Weights of a small transformer language model.
Size: 9 layers, 3 heads of 128, MLP 1536 tanh GELU, vocabulary 8192, 19.3M parameters.
Architecture: biases on query, key and value, tied embeddings.
Training: a variant of SOAP for these matrices, 933M tokens, 3560 steps.
Each number is 500 + 50 x the weight over its row's rms, rounded and kept within 0 to 999. Layers, rows and columns count from 0. Numbers have three digits each. The size before them is the row's rms in percent of the matrix's.

# layer 5 MLP up, 1536x384, rms 0.182, rows 474-484, columns 0-127
100:421406464440442464556514410549444540493500449564517597525533460515482601389512519482498566488463563528507498464491480435422528498536466458387489407521470389448502478507525568503563529595607516531544470489508604616528576496457496500455412553563532534494473418557470540476497503448480550499530448590507422532510434432464515451487539425414438511478585438561504534372601627531573660496509
113:545471493553481501416529478546596490508543485504493529446521481530454494565439493485431481493530534526452507463541488588462523528484437534559412529586523500479539541498548442520425539529560494429572492489523585416514423521521512468589547436492510477468490554374548599467468509548516435450470417589468471547503423371468521512529428456510487557521459619538518489541622564481525493488470
083:538526417422596518459548515480464564502508564478496422513541496418483536453552403444506525529440504461394521562476489474548572517479512478530608579502482543550453503479555390406533512429473492439549420556474607563566469572444457478546545483482547555546568523492575523474534481523538523470532467380518416443469485589454502538436423482508441478573549432505452521543410494563524452481524
099:469508615441533482490478432603527569462426491516463519522473466442534583542485433574483472541491586465462443531526549534527465455502515522567504518516502584405440532509417506428419516473562527558470525416462440453524505528537455581497443446465455525421546545594516492512529493426514521477518477477460540587550521423441500464562425462511466412507471451418462527492519515484461495459474
107:495506545457507551547476560609468463574465502482472461523518462525513495446508442576612516401522559490528560517527422451440528459575423482541573463546508442441506533493489453550475477459569415587534544442467611534539489506525489536506508506523479510560492517518493445562585536544555500490509501523434487497603402518546405510558503435468470434464588438504455487480556541426467502525487
105:546532559586488523521493499552515542423549470494447509454554523505494521478514484448421503496520602508543466536533548507547505482521487528435539342462512545576500513461476545492500462657441467507548523533545458488468557551469541469558459445427561529583473432467534646443418548512557493416516550517465445478505549426508378523551361527492570482485475414532491435575510483530493513477523
106:483529387484485484522606437483517527467508475444482546478505481467384511453555509496439518505485502461492493567547434494530494467398555474432482555569574663523523531437534554482584474615493452498471491475514475538467535531475462482452570469410521501480542510496666550602531403501500476539482458486556556579491574537475401501560589432530421474559530511481425544492515575528571503433517
102:481545441435459490444457485443446500456528510544489532517478522479622622492546519454502451489549577559437493463499498464416521508379538437465437515523555516501545477581513457535466448450519526497505553530543525492539477447533534504534540453460549379477488484482587436518610456504488527444480488499455542540484463394486541571529508429628440502542477515434549473541423471427579520561472
102:551602547422452614498484526490442566396523430559488535470543447501566420533527512533563530436483494539520458583545560472540592557528520497502443490566527549462495449464532483598470512629594503473440568410510448460484406610627419463514574472513463503538450635553424504494544518459517507418521536466441520549535520478462567528516478577581458596406542505529428491528545488491496549537453
098:580496477451485483418549576518600555473549411524505528543501573486503403581513519524562419532562446506534558515519442528473486557533560460448451535551591490545568510518482453471493482521495543521496462458465544588477487592463487512521439557367501526569522532573553567520483417518595484552526536354480520541524523537506468520488470359466527451444529576500525441568572454488515460523482
097:497445531529451540533557494568563505479465528555453503602475522577510433518515560480519476565474499499487495555504599486591548534546435496517556557554508541542509490587416541551511511487418519543505377577478545495484603430482615438461574576502499570434467560470533557528509568514460417509505495526616582532613527461535536515628533543508520492526512455409453491561514450560477528479523
# layer 5 MLP down (transposed), 1536x384, rms 0.188, rows 474-484, columns 0-127
106:489549550470456543438489514581437558554460551467495473486495543482502370425553506416500557545492459568531485530533442598391543478499521460451512521523436507493541560476542355530512510488533541432542469469535499577493505555459480550579451485487497502532578490528472524537460456493543525499470515517468508491513504499480446510528498398497557491455535468461590419454505557446398422479502
089:541521487494482521537485491509290466533526527457580505533501474519561623490376585456516497437495501493530539461455498499492578490449518473555485591517609496536509512511457505471507461457551506482495476548528480489526478485485498555490570510530534584554573488532455483538406494603501534508460416476479540444509475536522429526462563567492531526529494591491506522497514491452569500443465
095:482472613491461516507490610429469432564413541461519582436507558533461470596459518533511529438459487470499479426509510613550503528539407517455498454528443459571463505521575551493544461488478546484523559573486448569468483457494475551552499510424517476474472510516499619535581522537500502624550522594499549483423515589486452504483480508459526539467524466604453426602533499456467399410457
107:528491500477516508448524488427417421387512578469596489515454422557596546615510447559660550455514430503499498540416536555540544578580479526472495559492508482404523469459437505539477545497513584472549581516549504497540530552562605592529495477460501411548506497473419528376532580524487484460464398508488489540473565529466469504507473518512517511504443457530513455501549563526523546507462
110:466549457438443484450496430570458501446524503562493563515450536430480456531491515523546436454519533484423508547394589472497466501483530425507543607457464477492499511508494549446490522408564502601469510519500463536415539479438423522501501453467397460474506476529503476426520560489382420557527444552417536589536457581586497449535596513449521406469475492637507470556513464470511522468579
110:475587441559515582509414491425498497402488597509550533437531518413501412556527487503474432485466420445533558527427467550483505554457502480499521489454490546571503493565432520527529579563460380514448460504499527453562573517559548416518477529490534458474355518659519608543423501568463426389548510503470469487533513519462509491483548399484463514508473522415464430561489442467438493583504
112:514603518491515471527453417420506495514506503456493585544555465455462470422459485508495417437499493372503511557429486416584560460548498636501532496559619460487470564520534491444532461490455553599451560472541510521542477441462486561524488584599429514410551454606466603561449465598534495482413543564529480459418579513414552541567474452465522433512459524528417361390478461526563537432489
101:534566534479491501419517471408447497517536598507471477494442524504486605438495514452541523520519441501545540444551456471416466444564566569425479453528427511488597494503504494522476449537378506436505621551565518470576430619513498649478415587494426518451449508529560441509446463544522498434531497457519412570527530530595574581486468389516500485470467482565506533541527463463515488419465
106:434532518525548521520448516479471457465505576586492513457496442423506487504481488508440535441444528395502530565475541494496451475497491459503450538413532528447492508522498514558517480543526377463464512525489582436441576467543483468578500550491555512537489556429435451522439549514437528500461450429439489475511510486594445537446449448514521455442499416516565402485560440504509515467622
103:525497497475505576469532531500478545457522517490466586524611470539458448528526554464567474586467497595541494446511434556536446437535529496493476444522508521476583542481492558531548513528523498482463522465526572558495538588536507535542420514459451492516526595578567475518473483478508488409515465567446407511527393488472491581435619546398443531501620589616470549540544525522428622492564
098:494499517533460495469478562585444393367486475494442460555536522521465540441429480512471464516417572551435521493513449493531439449440428457481383506588513423546535438560512646554528541435574569540552438551548356571610529462523553540517482446512411582474447399492608467481577514474534512470602521509532516506572436520498455449517580542486404448532461486426548503483485477483494472493494